Part of a small language model's weights.
Architecture: LayerNorm before each block, learned positions, biases, tied embeddings.
Training: a variant of Muon for these matrices, 627M tokens.
Each number is 200 + 20 x the weight over the matrix's rms, rounded and kept within 0 to 999. Layers, rows and columns count from 0.

# layer 2 MLP down (transposed), 1536x384, rms 0.0637, rows 559-665, columns 160-191
192,252,225,202,178,197,208,148,212,219,171,199,201,202,205,167,215,222,198,179,219,202,254,216,209,187,203,197,213,178,229,176
201,214,162,195,195,183,222,211,190,174,202,198,210,200,187,204,209,208,184,213,210,199,191,250,211,218,213,226,177,187,188,234
180,211,212,203,212,193,220,186,224,199,202,184,188,191,188,188,170,188,182,213,218,189,188,210,195,212,184,209,236,213,193,203
185,202,190,194,194,213,186,210,218,200,219,198,228,213,171,228,205,206,208,160,220,221,200,195,192,245,208,178,195,220,179,187
206,189,189,197,193,206,225,219,210,214,226,273,216,146,220,199,252,241,175,212,206,214,174,223,178,154,244,235,203,189,184,186
198,241,192,212,200,207,197,198,191,206,198,233,213,218,208,214,198,168,218,205,192,189,225,211,160,188,207,215,210,178,225,175
213,235,184,148,192,219,192,183,165,186,222,190,203,180,195,182,224,188,189,133,209,178,181,227,189,212,190,194,146,197,171,201
178,194,217,201,202,177,188,232,199,204,210,203,186,183,167,191,158,210,211,198,200,184,208,199,190,194,203,221,199,224,197,207
241,209,201,223,224,230,172,159,153,221,215,205,192,177,176,200,219,191,204,202,192,226,206,228,188,194,207,204,213,227,202,203
209,180,177,205,177,216,195,204,200,228,188,209,179,177,213,220,200,190,238,195,196,246,180,199,188,196,170,226,174,181,185,179
209,168,224,232,226,184,166,177,189,192,201,237,211,222,194,227,202,213,210,181,177,166,193,175,193,173,194,210,222,208,166,239
201,141,212,204,190,211,192,221,173,202,179,185,238,196,231,190,218,185,240,191,228,224,169,222,176,162,228,164,205,175,185,240
188,197,214,221,244,174,174,171,188,248,196,197,193,203,190,203,216,214,200,189,165,220,220,191,253,204,221,205,221,176,252,216
231,169,185,166,217,191,206,190,211,210,183,188,197,209,161,201,216,206,231,186,209,185,201,204,185,218,184,221,214,205,203,214
185,230,184,212,203,197,195,177,184,238,189,204,191,234,200,205,229,194,203,192,207,228,191,167,191,191,196,216,210,162,193,202
210,184,216,219,190,232,197,197,191,228,200,194,185,192,212,217,190,197,190,191,185,202,180,191,209,220,201,225,195,210,215,215
158,213,190,199,199,185,203,192,201,210,182,214,226,218,171,209,193,231,185,171,182,216,231,192,189,208,194,180,166,196,204,173
238,176,233,202,183,193,209,226,233,179,219,201,112,165,197,209,197,211,200,174,184,212,198,236,207,175,224,185,172,218,232,171
170,187,233,180,191,227,251,208,221,226,187,186,224,215,193,185,197,220,138,195,207,182,194,201,193,216,201,191,220,251,177,200
207,173,203,206,179,215,187,208,172,184,216,230,189,180,202,221,196,201,218,196,180,206,202,174,206,179,172,194,178,231,174,200
221,187,168,172,166,220,170,218,181,223,209,174,180,195,195,202,228,232,167,183,178,206,210,199,198,215,199,234,200,209,212,175
217,169,211,221,178,203,194,164,184,193,163,232,186,202,216,197,182,263,219,200,200,225,180,181,218,215,232,208,194,206,216,190
201,229,224,214,211,226,214,201,211,210,180,165,189,188,185,194,186,192,193,201,175,194,218,173,215,211,197,227,199,186,218,221
212,193,224,208,205,197,196,186,212,189,189,200,167,170,215,197,166,221,191,178,202,209,219,195,213,194,228,216,216,202,227,199
175,207,186,202,163,213,183,176,172,180,222,200,155,173,190,228,176,211,224,175,217,183,186,224,205,215,169,220,170,213,184,195
202,198,193,211,165,215,229,216,206,182,168,222,213,187,260,221,192,204,242,178,215,215,186,196,206,207,170,208,184,215,166,189
183,191,174,183,220,194,199,192,172,183,224,218,180,187,227,178,196,225,215,213,208,185,175,211,192,172,244,171,205,197,195,180
179,216,216,220,200,203,205,193,211,194,208,214,202,201,177,240,187,185,205,219,206,236,187,175,221,205,190,210,177,204,199,216
183,181,188,214,163,198,161,216,215,166,208,204,212,138,209,139,190,186,186,160,191,160,203,220,199,188,210,184,184,208,186,219
209,222,203,172,204,196,194,155,198,191,213,190,207,242,175,171,197,187,204,204,193,195,188,198,210,184,207,205,204,206,205,198
217,190,177,208,214,198,176,203,184,208,196,235,201,190,211,229,195,205,162,227,204,179,184,208,231,193,217,210,212,187,178,201
170,202,213,218,204,209,245,231,233,218,230,220,222,226,206,229,212,244,193,200,209,187,193,196,181,199,225,200,158,214,171,195
222,169,231,200,223,196,226,160,184,152,178,224,170,192,181,224,197,198,197,184,191,202,204,212,195,201,183,194,199,205,209,205
266,199,221,173,211,206,203,194,194,242,159,181,223,177,227,209,154,215,196,206,159,166,221,243,210,224,198,196,211,220,190,190
199,215,187,214,218,156,221,214,175,200,203,185,186,195,216,199,204,202,227,168,187,232,197,206,235,218,191,200,223,204,202,172
174,204,226,210,173,192,174,235,187,184,178,160,224,171,207,199,185,189,202,211,213,188,227,208,198,240,165,246,204,199,237,165
200,211,188,191,200,212,186,212,223,197,223,190,183,201,177,195,194,208,183,214,179,205,212,217,166,212,222,206,197,183,187,197
158,233,180,164,215,192,207,203,181,169,217,214,236,203,217,224,205,191,228,163,215,217,191,224,218,195,200,187,186,209,171,186
202,249,206,238,219,184,205,189,165,177,199,223,213,161,228,193,179,212,192,205,184,182,183,211,206,203,210,227,204,188,214,214
211,222,195,185,220,198,217,194,216,179,212,213,191,219,210,189,193,189,214,173,215,195,197,206,198,210,221,221,201,220,215,223
200,224,191,240,203,192,207,227,205,184,161,180,195,178,194,208,221,177,198,232,204,192,210,228,197,198,199,175,212,176,155,212
187,169,195,201,194,190,209,216,215,226,190,229,214,205,212,218,178,183,223,224,185,217,189,220,171,194,196,186,215,211,178,194
243,175,186,204,152,203,224,169,214,204,229,197,233,251,211,187,220,185,206,217,217,187,245,200,185,194,185,233,184,201,146,235
209,210,196,224,212,195,198,217,195,208,219,218,190,197,197,249,202,198,171,206,204,188,200,200,190,170,170,166,172,212,187,179
175,161,209,204,233,210,184,238,178,182,235,188,200,166,198,187,211,211,200,164,211,188,208,246,215,219,224,201,224,175,195,199
181,196,185,172,228,189,177,194,182,193,203,227,213,163,212,201,206,225,181,197,226,250,175,245,198,183,193,215,186,210,194,207
185,188,196,184,177,205,212,191,194,195,201,196,208,241,147,225,204,175,200,230,185,187,205,206,150,192,192,189,210,209,217,210
220,229,214,225,189,189,183,186,192,209,239,182,234,165,190,213,214,186,216,194,206,204,186,217,202,223,183,169,171,182,208,204
152,208,211,218,208,196,198,197,208,206,177,205,199,196,193,187,188,172,196,200,192,174,185,216,206,212,186,205,224,222,181,184
197,229,207,186,205,198,194,187,201,182,192,213,211,201,200,203,196,193,205,211,208,220,196,201,210,223,194,196,209,197,212,202
189,196,208,177,219,230,190,202,168,202,190,195,215,226,204,205,187,212,201,177,188,173,191,217,178,199,175,194,218,172,194,189
193,172,219,183,188,187,221,207,235,191,219,211,227,189,200,187,193,188,213,184,227,201,212,204,168,232,227,193,204,196,176,231
182,208,211,219,202,210,206,134,175,188,202,174,179,243,210,197,233,191,208,220,229,178,198,213,221,215,215,199,176,185,197,201
210,161,189,183,191,197,168,163,177,205,202,199,177,185,207,216,229,196,200,207,209,211,192,210,200,166,207,183,198,187,175,188
206,218,204,197,202,206,198,191,174,220,196,214,214,226,218,176,196,183,175,191,195,219,194,184,200,197,195,203,184,200,188,204
200,192,181,170,184,170,193,222,209,207,198,200,221,199,219,177,188,221,185,207,205,179,196,196,187,231,225,224,199,211,198,199
266,156,194,180,242,159,239,190,149,209,186,204,165,199,244,223,205,208,205,200,186,240,209,222,231,209,216,223,185,181,168,250
215,209,172,189,190,225,199,191,171,253,214,203,225,201,210,222,242,179,195,211,195,191,205,179,169,219,145,192,220,228,178,202
201,209,162,219,225,231,198,231,192,208,180,198,217,156,213,218,186,206,205,264,170,177,192,253,211,177,168,189,211,187,227,240
211,203,197,217,154,206,160,201,212,211,208,206,200,198,178,214,208,207,211,204,219,184,199,178,185,248,203,189,234,234,162,186
185,175,213,211,169,173,201,172,193,194,183,187,231,187,183,186,227,229,217,221,233,179,172,225,196,178,194,187,134,195,173,214
170,171,205,190,238,223,214,199,174,177,216,181,202,192,187,213,191,235,201,217,177,168,206,201,230,207,215,211,211,161,225,196
200,200,227,170,196,193,188,198,196,190,224,217,218,210,210,188,205,218,176,160,185,205,180,217,211,207,229,201,215,230,193,239
210,169,215,200,202,185,182,181,209,207,195,180,190,165,176,248,172,219,196,198,212,201,198,183,166,196,186,253,156,193,174,182
208,227,207,197,215,225,181,192,224,195,177,228,215,218,249,205,198,189,163,189,173,200,193,210,194,173,202,193,179,207,219,193
197,242,234,190,225,210,210,226,175,212,200,214,184,192,223,192,202,206,209,221,197,182,213,171,182,210,187,201,230,183,173,229
184,195,244,217,212,177,207,192,209,209,205,223,191,204,189,232,184,221,192,204,196,200,233,202,162,152,186,216,231,177,187,188
249,181,186,212,209,188,169,206,159,164,207,195,214,157,217,185,217,177,169,200,223,166,202,229,194,231,165,159,187,239,237,213
254,211,220,204,140,179,180,169,201,199,188,186,170,142,177,190,213,188,210,216,209,199,185,196,177,209,220,197,218,232,231,206
193,231,190,192,233,212,177,195,182,194,224,197,214,211,186,184,207,219,181,171,229,211,197,188,217,159,171,163,205,179,190,191
241,167,216,226,191,240,177,195,184,164,224,198,167,226,219,204,242,193,201,179,198,190,189,195,224,214,222,223,220,218,182,214
201,178,216,191,182,198,194,172,227,195,195,168,195,172,175,188,208,187,204,210,216,196,208,226,198,202,194,193,209,199,220,219
191,235,208,177,167,198,221,170,246,186,178,190,198,207,171,195,211,206,226,226,207,208,199,211,188,211,195,206,191,210,163,220
184,223,198,198,191,219,198,189,223,213,175,221,213,229,202,178,190,214,188,255,206,183,214,189,175,171,203,224,221,208,178,182
183,209,152,221,188,187,225,189,192,173,175,220,190,243,235,219,236,176,208,204,175,197,197,215,213,205,223,206,190,198,168,176
178,216,188,192,141,189,207,213,169,206,178,226,200,222,232,219,220,189,200,202,182,195,209,187,228,190,190,206,201,187,197,197
164,183,210,230,193,214,179,183,188,184,222,216,192,192,204,214,193,163,205,182,174,198,213,210,209,192,208,203,177,176,219,187
162,189,208,227,216,232,183,195,171,196,179,199,202,229,233,209,210,216,206,243,201,199,212,172,225,201,227,190,226,205,203,166
201,191,194,193,213,193,228,239,224,203,207,192,177,209,206,191,210,216,188,169,211,207,197,231,204,199,194,191,195,187,234,194
220,186,213,194,189,167,227,161,201,224,216,231,185,228,197,227,200,218,171,204,192,180,200,149,185,174,203,243,215,195,233,185
172,212,212,191,213,223,180,226,223,199,212,189,198,185,204,183,175,170,193,230,232,194,171,199,191,194,204,197,161,204,232,192
207,177,206,190,237,189,202,196,203,196,204,178,200,176,202,176,227,217,187,205,217,196,218,198,213,182,168,205,220,203,219,182
243,192,241,193,220,178,201,194,188,216,210,158,168,183,210,197,200,153,214,213,240,188,206,191,202,197,192,215,212,188,203,197
165,214,205,191,197,211,224,208,172,213,210,189,166,215,214,197,211,188,222,215,203,168,232,214,185,231,218,200,220,186,223,179
197,214,199,227,197,197,223,198,181,195,189,165,173,173,160,198,164,210,203,196,231,216,205,196,201,201,200,177,173,241,203,190
207,178,222,218,191,218,183,198,190,175,193,180,150,156,185,230,174,226,178,180,241,204,223,211,209,202,196,225,200,209,191,214
215,208,205,195,211,170,221,194,180,209,200,207,214,200,235,217,226,198,193,208,197,211,178,213,217,224,187,204,183,187,204,230
202,197,228,178,233,188,233,183,191,237,239,162,172,201,177,179,209,216,197,202,195,225,204,248,196,205,193,207,202,177,228,221
171,220,188,189,185,214,177,186,188,200,184,166,191,205,249,173,184,186,148,203,168,215,202,209,177,175,225,179,214,212,214,214
212,225,209,212,213,222,194,183,241,203,193,162,151,188,197,176,166,191,206,202,170,207,215,184,197,193,188,205,208,203,182,197
205,181,192,228,199,216,185,219,207,205,205,181,207,203,178,199,194,222,206,250,191,208,232,219,216,191,201,193,220,205,223,210
194,146,190,184,199,204,198,209,169,194,202,205,188,197,186,216,214,182,192,175,216,207,216,204,174,190,188,167,189,193,183,194
220,215,198,181,230,208,199,208,176,182,208,175,191,206,238,191,170,167,209,207,168,195,229,186,226,162,213,223,171,173,170,227
214,206,206,212,171,180,170,216,193,210,214,175,202,201,203,200,174,170,154,228,175,208,188,204,178,216,194,191,163,208,156,211
224,189,190,187,195,210,211,221,198,233,189,227,207,202,212,211,181,204,205,208,195,181,216,222,181,203,223,193,189,222,189,220
213,204,216,216,169,179,180,192,160,217,205,178,182,170,176,186,154,227,149,224,191,195,211,194,215,217,227,193,191,203,200,230
181,214,194,218,208,175,209,202,186,197,205,199,185,188,189,207,196,201,174,204,208,198,195,230,198,208,209,212,221,186,198,197
197,171,206,200,211,210,229,215,243,216,195,209,173,140,228,185,180,208,195,188,197,188,179,208,219,225,198,229,206,160,215,194
187,219,211,194,218,199,214,209,206,174,184,176,180,187,203,203,193,191,227,204,199,182,198,195,187,217,196,183,212,195,162,204
176,160,205,233,224,194,208,191,182,207,191,206,205,194,172,227,188,266,175,212,195,215,192,200,208,206,206,208,205,210,217,171
201,176,165,163,170,185,194,170,200,174,188,207,204,219,229,213,262,232,168,197,207,209,184,191,191,207,204,195,170,249,147,196
216,215,220,190,223,203,193,172,178,198,182,213,210,237,179,234,148,242,201,173,161,204,222,219,185,179,214,227,189,186,196,217
208,195,182,171,239,173,190,196,168,200,184,187,192,240,200,199,225,214,197,183,200,237,216,211,220,189,193,244,220,184,205,192
176,183,183,193,185,168,213,216,168,198,189,225,194,164,206,200,211,193,192,217,195,216,208,206,196,219,220,181,179,198,230,210
214,204,198,223,197,186,187,218,205,211,193,192,211,182,227,197,229,168,191,222,213,176,186,194,146,205,182,217,205,219,189,219
215,206,199,176,203,214,200,197,223,185,178,192,185,174,198,200,226,219,222,183,208,181,190,210,233,187,195,208,185,216,225,213
205,206,214,199,190,206,225,218,197,218,193,226,209,162,200,217,188,196,217,199,177,195,210,223,209,240,204,190,195,198,194,190
# layer 2 MLP up, 1536x384, rms 0.071, rows 560-666, columns 160-191
214,196,179,209,201,181,206,235,199,198,216,217,192,183,198,193,180,195,230,206,201,204,206,193,215,210,199,192,212,217,192,223
194,214,203,208,171,216,208,209,165,182,203,215,195,220,184,216,220,192,225,215,217,213,188,190,219,213,214,202,207,200,187,189
220,200,219,214,189,211,204,203,203,194,188,198,187,174,191,223,195,188,202,220,209,165,228,184,208,199,171,216,210,189,181,211
204,200,200,174,221,184,232,210,197,210,230,217,206,204,236,164,205,229,196,198,195,190,157,208,155,185,244,230,123,232,200,169
179,171,224,175,216,193,208,217,218,207,225,188,207,177,179,199,177,216,189,188,199,176,213,206,180,187,218,179,203,188,208,183
197,197,209,194,190,168,197,217,205,209,225,208,182,199,195,197,186,200,205,243,215,188,198,227,205,203,213,187,220,201,221,174
208,193,192,206,204,218,173,192,180,219,220,212,213,236,203,193,181,208,189,240,228,171,195,207,172,187,176,194,224,208,201,212
164,211,248,227,225,191,210,210,187,201,175,170,200,198,220,209,186,206,137,180,198,186,180,198,207,178,184,223,174,226,205,170
199,183,218,210,167,195,227,233,201,224,160,210,225,212,193,222,185,214,184,203,187,201,193,184,226,225,214,233,161,178,160,164
182,204,199,181,202,214,194,177,171,231,180,165,213,236,197,166,202,201,211,236,183,222,211,198,183,199,193,199,208,188,198,191
227,169,201,160,236,204,213,226,218,201,168,224,214,207,231,209,248,198,236,243,199,216,197,200,222,225,184,205,203,166,171,215
198,226,174,215,205,206,212,196,219,209,196,211,203,250,185,186,208,205,213,225,174,210,191,240,199,186,207,166,211,199,183,216
248,223,209,194,207,211,200,170,210,179,217,199,207,194,227,188,203,172,217,201,190,190,197,213,213,213,221,181,214,230,198,215
215,212,185,191,195,205,199,185,168,185,214,185,182,227,171,183,156,210,198,168,209,194,203,187,174,236,223,169,208,196,216,209
205,204,186,209,199,235,197,186,200,195,198,205,203,202,185,191,201,220,186,199,200,225,200,232,227,245,203,209,184,194,220,234
221,203,176,223,194,214,241,171,181,187,209,248,202,197,190,222,189,206,226,199,220,193,205,192,177,224,193,222,237,208,208,183
176,191,234,214,220,214,195,177,205,223,224,218,229,216,164,209,233,208,221,230,167,159,208,253,208,179,196,226,215,202,239,168
168,147,164,183,196,205,193,248,205,206,184,197,180,198,177,235,188,193,223,205,205,173,225,191,221,190,213,220,238,179,194,242
208,196,231,183,229,198,191,208,209,203,240,198,183,199,188,203,216,221,194,186,209,179,196,193,193,175,186,202,214,217,212,200
195,155,190,197,227,165,210,187,165,205,221,195,190,251,251,184,183,184,190,186,225,200,190,208,170,180,201,215,167,239,187,249
195,197,207,201,193,181,168,184,210,247,207,203,192,215,203,190,207,193,188,224,202,193,207,209,219,163,219,191,198,195,205,225
238,215,207,208,195,177,247,213,201,180,194,226,200,192,224,211,191,221,216,202,197,190,197,170,208,211,195,191,203,184,224,190
192,212,191,172,168,194,228,223,171,214,212,206,198,226,184,177,220,200,201,221,184,199,235,150,198,224,200,192,190,213,222,228
199,185,234,208,201,237,184,209,215,218,189,199,213,226,223,208,181,183,187,203,169,196,220,231,184,178,196,219,212,193,202,159
189,220,196,210,201,187,182,179,216,227,213,190,209,193,195,180,202,219,201,204,203,229,225,211,266,221,184,194,246,181,214,180
188,195,191,204,180,211,222,225,219,197,174,209,209,213,194,210,159,200,182,205,180,224,198,202,208,202,182,205,217,211,208,186
208,183,209,184,180,225,217,227,191,204,224,226,189,215,219,184,188,191,223,175,203,205,180,190,227,209,177,224,212,195,201,202
209,227,212,220,197,193,193,191,193,219,182,199,193,200,220,243,184,207,179,216,185,216,206,225,227,205,195,233,211,197,224,209
211,218,188,190,219,184,194,196,182,190,177,212,213,229,201,194,213,228,208,218,211,224,192,180,241,198,210,186,213,223,215,211
179,207,217,200,175,235,158,174,191,185,216,190,188,208,202,190,190,191,214,159,198,198,243,211,190,215,209,216,174,203,202,213
205,202,198,215,159,176,197,209,169,197,183,222,203,193,189,166,187,219,180,204,189,238,181,190,208,210,164,204,207,223,187,212
215,192,180,192,197,188,217,159,199,209,211,206,214,208,211,191,180,176,228,211,217,196,167,183,191,190,209,242,181,191,198,168
198,177,206,173,197,197,159,169,218,240,206,226,215,219,244,159,201,223,207,170,203,149,200,188,216,193,219,184,177,209,207,198
192,184,216,206,184,215,195,210,242,198,209,195,192,234,207,210,208,180,215,234,224,180,203,207,177,163,200,228,164,211,177,211
238,191,192,182,249,205,207,210,185,195,201,202,189,219,210,203,196,215,208,205,213,183,208,182,194,210,172,219,202,174,189,181
221,186,245,200,247,204,205,180,202,187,217,181,230,194,196,232,238,207,228,168,243,178,155,220,215,230,191,201,205,174,208,213
214,198,220,207,191,192,199,230,202,236,188,163,223,243,217,224,196,220,186,222,154,171,196,206,186,216,222,264,209,191,207,202
194,232,214,236,213,191,203,185,213,214,176,179,154,172,208,199,186,164,190,176,193,211,175,190,179,163,133,209,215,192,200,200
197,187,200,222,220,200,201,223,185,229,202,207,186,200,183,187,187,200,194,201,202,188,203,172,188,185,203,180,229,193,192,208
192,189,180,205,185,207,218,202,204,206,191,224,183,159,205,181,181,226,191,193,183,228,201,219,197,182,216,176,174,209,214,214
218,217,199,213,189,203,189,199,178,219,196,209,182,199,197,164,238,211,204,201,255,196,175,176,193,195,172,188,198,243,212,225
199,195,245,201,204,205,176,224,176,216,189,188,183,210,187,201,186,185,212,216,184,157,255,174,226,198,218,177,184,219,213,154
206,211,223,207,200,212,173,208,220,172,206,178,178,226,229,158,191,177,227,187,210,192,232,238,198,232,200,219,205,163,221,215
174,199,213,189,189,198,242,199,202,204,218,220,206,196,182,190,189,215,201,209,189,219,161,219,218,207,204,218,220,188,230,192
215,221,202,189,246,152,193,231,220,222,221,214,219,190,191,139,211,213,151,200,207,224,202,168,230,179,164,179,190,195,189,185
198,213,233,210,203,196,181,188,180,200,200,186,179,202,224,215,222,191,185,192,222,174,187,235,224,207,188,200,213,196,202,210
204,228,243,192,170,205,190,180,188,195,159,187,203,218,197,185,212,199,189,208,178,183,161,203,204,190,201,220,205,213,206,170
207,225,212,184,223,188,201,169,223,209,198,236,199,202,200,204,220,199,195,180,237,186,192,212,211,181,201,220,217,223,231,221
197,183,223,164,196,186,219,216,184,188,197,221,203,214,201,176,213,194,232,195,201,199,195,204,215,223,194,196,219,206,221,178
185,185,174,157,223,190,208,213,163,192,212,187,157,194,191,207,197,200,226,196,205,212,185,200,190,207,180,208,186,224,218,213
223,186,210,169,177,182,219,213,223,195,210,201,188,204,193,199,229,215,194,206,224,215,202,196,218,209,213,215,226,228,180,212
190,210,222,196,213,212,255,185,212,233,198,225,229,260,233,198,200,193,250,203,195,229,209,208,174,198,223,194,203,211,192,200
179,182,180,172,212,220,203,209,157,224,158,230,238,164,219,212,168,208,200,203,191,208,150,224,165,236,215,201,184,197,243,163
216,211,212,221,166,197,183,205,218,187,201,183,173,191,199,204,183,207,201,187,204,200,208,200,173,222,214,205,193,187,194,173
207,208,193,183,186,207,203,197,187,190,193,195,172,220,191,223,197,211,216,204,176,206,190,211,230,208,184,200,199,208,185,199
193,191,216,244,208,165,211,193,201,224,194,199,200,217,252,192,187,159,172,231,266,205,176,253,224,236,245,195,253,214,164,207
208,217,219,235,213,230,203,199,195,190,259,217,166,219,196,220,205,169,194,186,187,206,204,207,235,143,165,153,190,165,254,211
182,177,190,221,208,192,166,183,154,197,215,227,203,201,223,196,202,164,221,188,197,202,198,205,172,207,209,174,209,169,192,201
226,180,197,219,203,196,209,196,179,185,185,215,187,217,213,198,218,213,219,187,233,180,200,226,245,216,219,213,224,226,188,170
161,225,211,204,241,222,195,240,218,208,175,186,200,191,185,209,169,224,235,191,197,193,175,241,183,203,205,218,207,187,204,182
200,168,225,175,229,233,202,194,192,179,231,205,213,186,174,244,206,205,200,221,205,190,257,212,177,203,209,214,198,197,180,162
175,214,208,211,192,170,205,201,212,199,197,220,197,215,191,180,200,187,179,199,224,174,191,239,209,210,188,181,202,214,220,189
218,180,179,233,176,231,169,204,209,191,200,228,225,213,197,181,218,186,183,238,198,173,179,204,253,188,199,196,197,160,225,181
200,203,180,210,230,175,172,181,166,203,203,170,179,198,209,197,202,171,203,181,194,183,208,181,235,233,200,247,199,195,205,185
202,183,211,199,165,201,184,178,167,179,190,216,220,182,213,192,220,212,242,193,200,188,190,216,211,195,208,211,188,201,208,208
197,185,186,225,189,193,209,178,200,221,210,190,208,227,193,219,241,197,240,215,201,186,166,192,220,196,204,200,192,219,264,206
197,172,199,230,207,200,157,158,201,196,175,223,234,177,231,188,183,189,225,208,186,214,199,215,175,198,217,176,205,200,175,185
201,210,207,178,216,158,196,157,205,187,153,196,191,219,232,179,216,219,224,232,177,194,209,152,204,215,225,206,184,189,218,167
212,203,184,164,203,173,217,249,208,213,176,158,199,221,181,181,183,197,203,179,208,208,189,213,195,184,187,175,194,192,186,186
231,188,236,215,177,187,212,213,195,216,198,218,188,184,215,228,215,198,218,207,185,216,175,184,221,206,243,200,186,203,211,190
190,192,191,194,229,213,223,212,146,224,182,216,253,225,202,196,223,210,207,184,192,215,164,170,196,186,201,201,212,223,206,236
188,164,189,158,222,202,182,219,214,214,208,179,166,218,259,208,185,233,189,216,199,191,239,187,243,198,167,254,168,159,221,172
225,194,176,194,213,156,181,204,197,154,196,201,200,205,211,208,210,208,223,219,190,238,172,210,210,212,231,196,197,196,243,191
184,213,222,164,185,188,212,234,216,207,209,231,189,208,192,181,213,182,199,203,211,179,180,223,263,207,186,180,195,174,213,231
197,188,217,182,205,201,216,200,199,191,195,190,203,202,187,221,222,251,218,246,214,221,211,209,202,222,211,182,201,234,202,201
222,178,214,206,204,190,193,224,185,215,196,202,178,220,245,179,201,193,201,172,215,188,186,197,188,206,180,231,190,181,222,201
166,205,232,156,209,163,200,208,209,164,200,170,206,188,214,201,230,221,191,187,194,180,176,193,228,210,203,186,189,205,218,208
190,192,205,213,205,217,177,189,189,226,221,218,204,204,207,204,217,178,194,216,211,188,179,191,191,172,208,230,231,216,195,223
227,204,209,165,196,189,190,201,229,188,168,211,217,204,190,224,210,196,200,221,226,199,212,218,220,260,187,207,207,184,194,176
196,185,214,182,233,169,167,196,194,171,210,195,202,194,231,224,194,228,195,198,185,177,193,196,159,201,199,218,163,218,209,189
230,202,190,169,197,223,224,198,168,221,191,196,227,181,214,183,211,221,187,202,196,178,201,196,193,181,213,205,186,195,179,214
213,176,241,198,192,194,202,215,200,181,206,182,207,183,202,192,189,187,195,211,193,229,174,200,175,197,186,214,180,196,203,196
199,188,189,196,181,206,212,188,225,182,191,199,210,195,200,185,196,211,203,189,215,230,203,213,226,202,193,201,187,207,212,196
215,188,174,173,199,205,187,187,223,227,156,225,201,192,221,166,192,208,180,170,164,193,165,212,228,192,165,207,239,207,166,218
181,226,179,239,233,216,180,215,224,215,205,213,203,207,229,236,206,204,204,221,197,195,203,212,213,170,209,187,192,189,247,209
223,225,203,207,208,180,192,189,214,185,163,170,193,158,179,192,207,186,221,196,210,189,217,211,196,208,192,230,192,199,208,204
214,201,217,145,208,200,222,190,184,217,197,183,210,213,185,191,218,216,241,191,194,222,193,237,188,198,203,247,195,210,195,225
165,213,224,202,209,200,206,213,221,184,237,220,190,201,136,243,183,193,241,201,209,216,224,189,213,215,179,167,176,208,199,219
183,198,210,154,229,200,177,241,232,219,184,201,243,200,223,169,191,195,172,160,196,204,207,182,203,198,188,196,158,186,197,211
231,175,204,194,211,218,228,212,180,205,160,223,210,205,195,192,209,194,248,201,193,212,196,186,198,206,223,181,203,200,179,184
233,248,202,221,235,197,189,201,194,238,195,214,227,198,185,194,241,182,221,227,226,209,198,193,211,208,195,231,213,198,229,214
172,198,200,206,213,205,171,219,211,211,177,203,210,211,189,218,200,182,202,186,180,208,200,234,206,185,205,177,171,216,195,199
181,219,234,226,199,152,196,204,218,199,197,213,211,199,204,227,162,164,198,221,222,229,198,199,206,191,226,179,194,190,219,200
221,186,219,170,216,162,181,198,188,180,234,186,205,221,213,186,185,261,240,198,201,217,155,211,175,170,190,231,178,209,228,180
180,211,202,140,212,196,177,195,175,176,177,194,196,219,204,197,198,205,234,187,171,240,204,167,187,227,180,213,194,236,193,168
202,200,200,209,194,214,203,207,195,190,199,212,207,200,210,204,202,197,187,182,182,211,191,177,221,191,212,194,188,205,172,198
190,196,225,224,197,206,177,232,232,205,166,200,201,210,240,201,149,231,192,215,185,208,164,166,193,193,184,193,197,197,166,189
212,159,217,216,212,194,207,202,209,217,210,185,170,217,193,215,217,187,168,202,188,190,242,198,195,187,219,196,178,213,187,208
241,225,212,205,185,181,211,210,210,209,231,208,186,191,209,234,204,203,165,166,217,167,192,220,198,201,192,196,210,213,170,180
161,202,190,186,212,204,201,214,211,199,206,194,185,158,212,210,232,198,214,184,187,187,178,193,216,200,201,174,251,193,207,185
234,202,227,200,212,221,231,180,182,238,190,221,191,180,216,162,214,179,218,202,218,196,193,186,193,245,177,251,163,198,175,172
228,209,212,257,203,212,201,190,203,233,221,217,201,179,220,215,209,191,214,182,203,209,198,224,181,164,197,192,195,192,198,223
210,198,238,209,217,212,175,182,226,193,188,201,188,238,168,191,200,205,219,191,210,178,198,164,193,212,194,188,164,199,226,184
196,220,211,193,187,174,219,182,191,219,218,213,195,209,179,175,219,196,188,191,222,210,233,199,208,191,217,200,164,217,184,203
179,206,241,190,185,175,165,198,217,212,217,195,221,204,203,219,215,205,190,197,204,188,210,214,190,220,193,201,208,175,191,188
203,199,191,185,172,218,208,197,175,206,214,203,216,225,180,206,204,189,205,184,207,194,198,208,189,184,215,223,231,193,195,208
204,167,211,207,204,209,196,216,209,212,185,180,188,209,200,223,210,175,166,148,202,190,209,216,237,204,195,201,238,206,210,192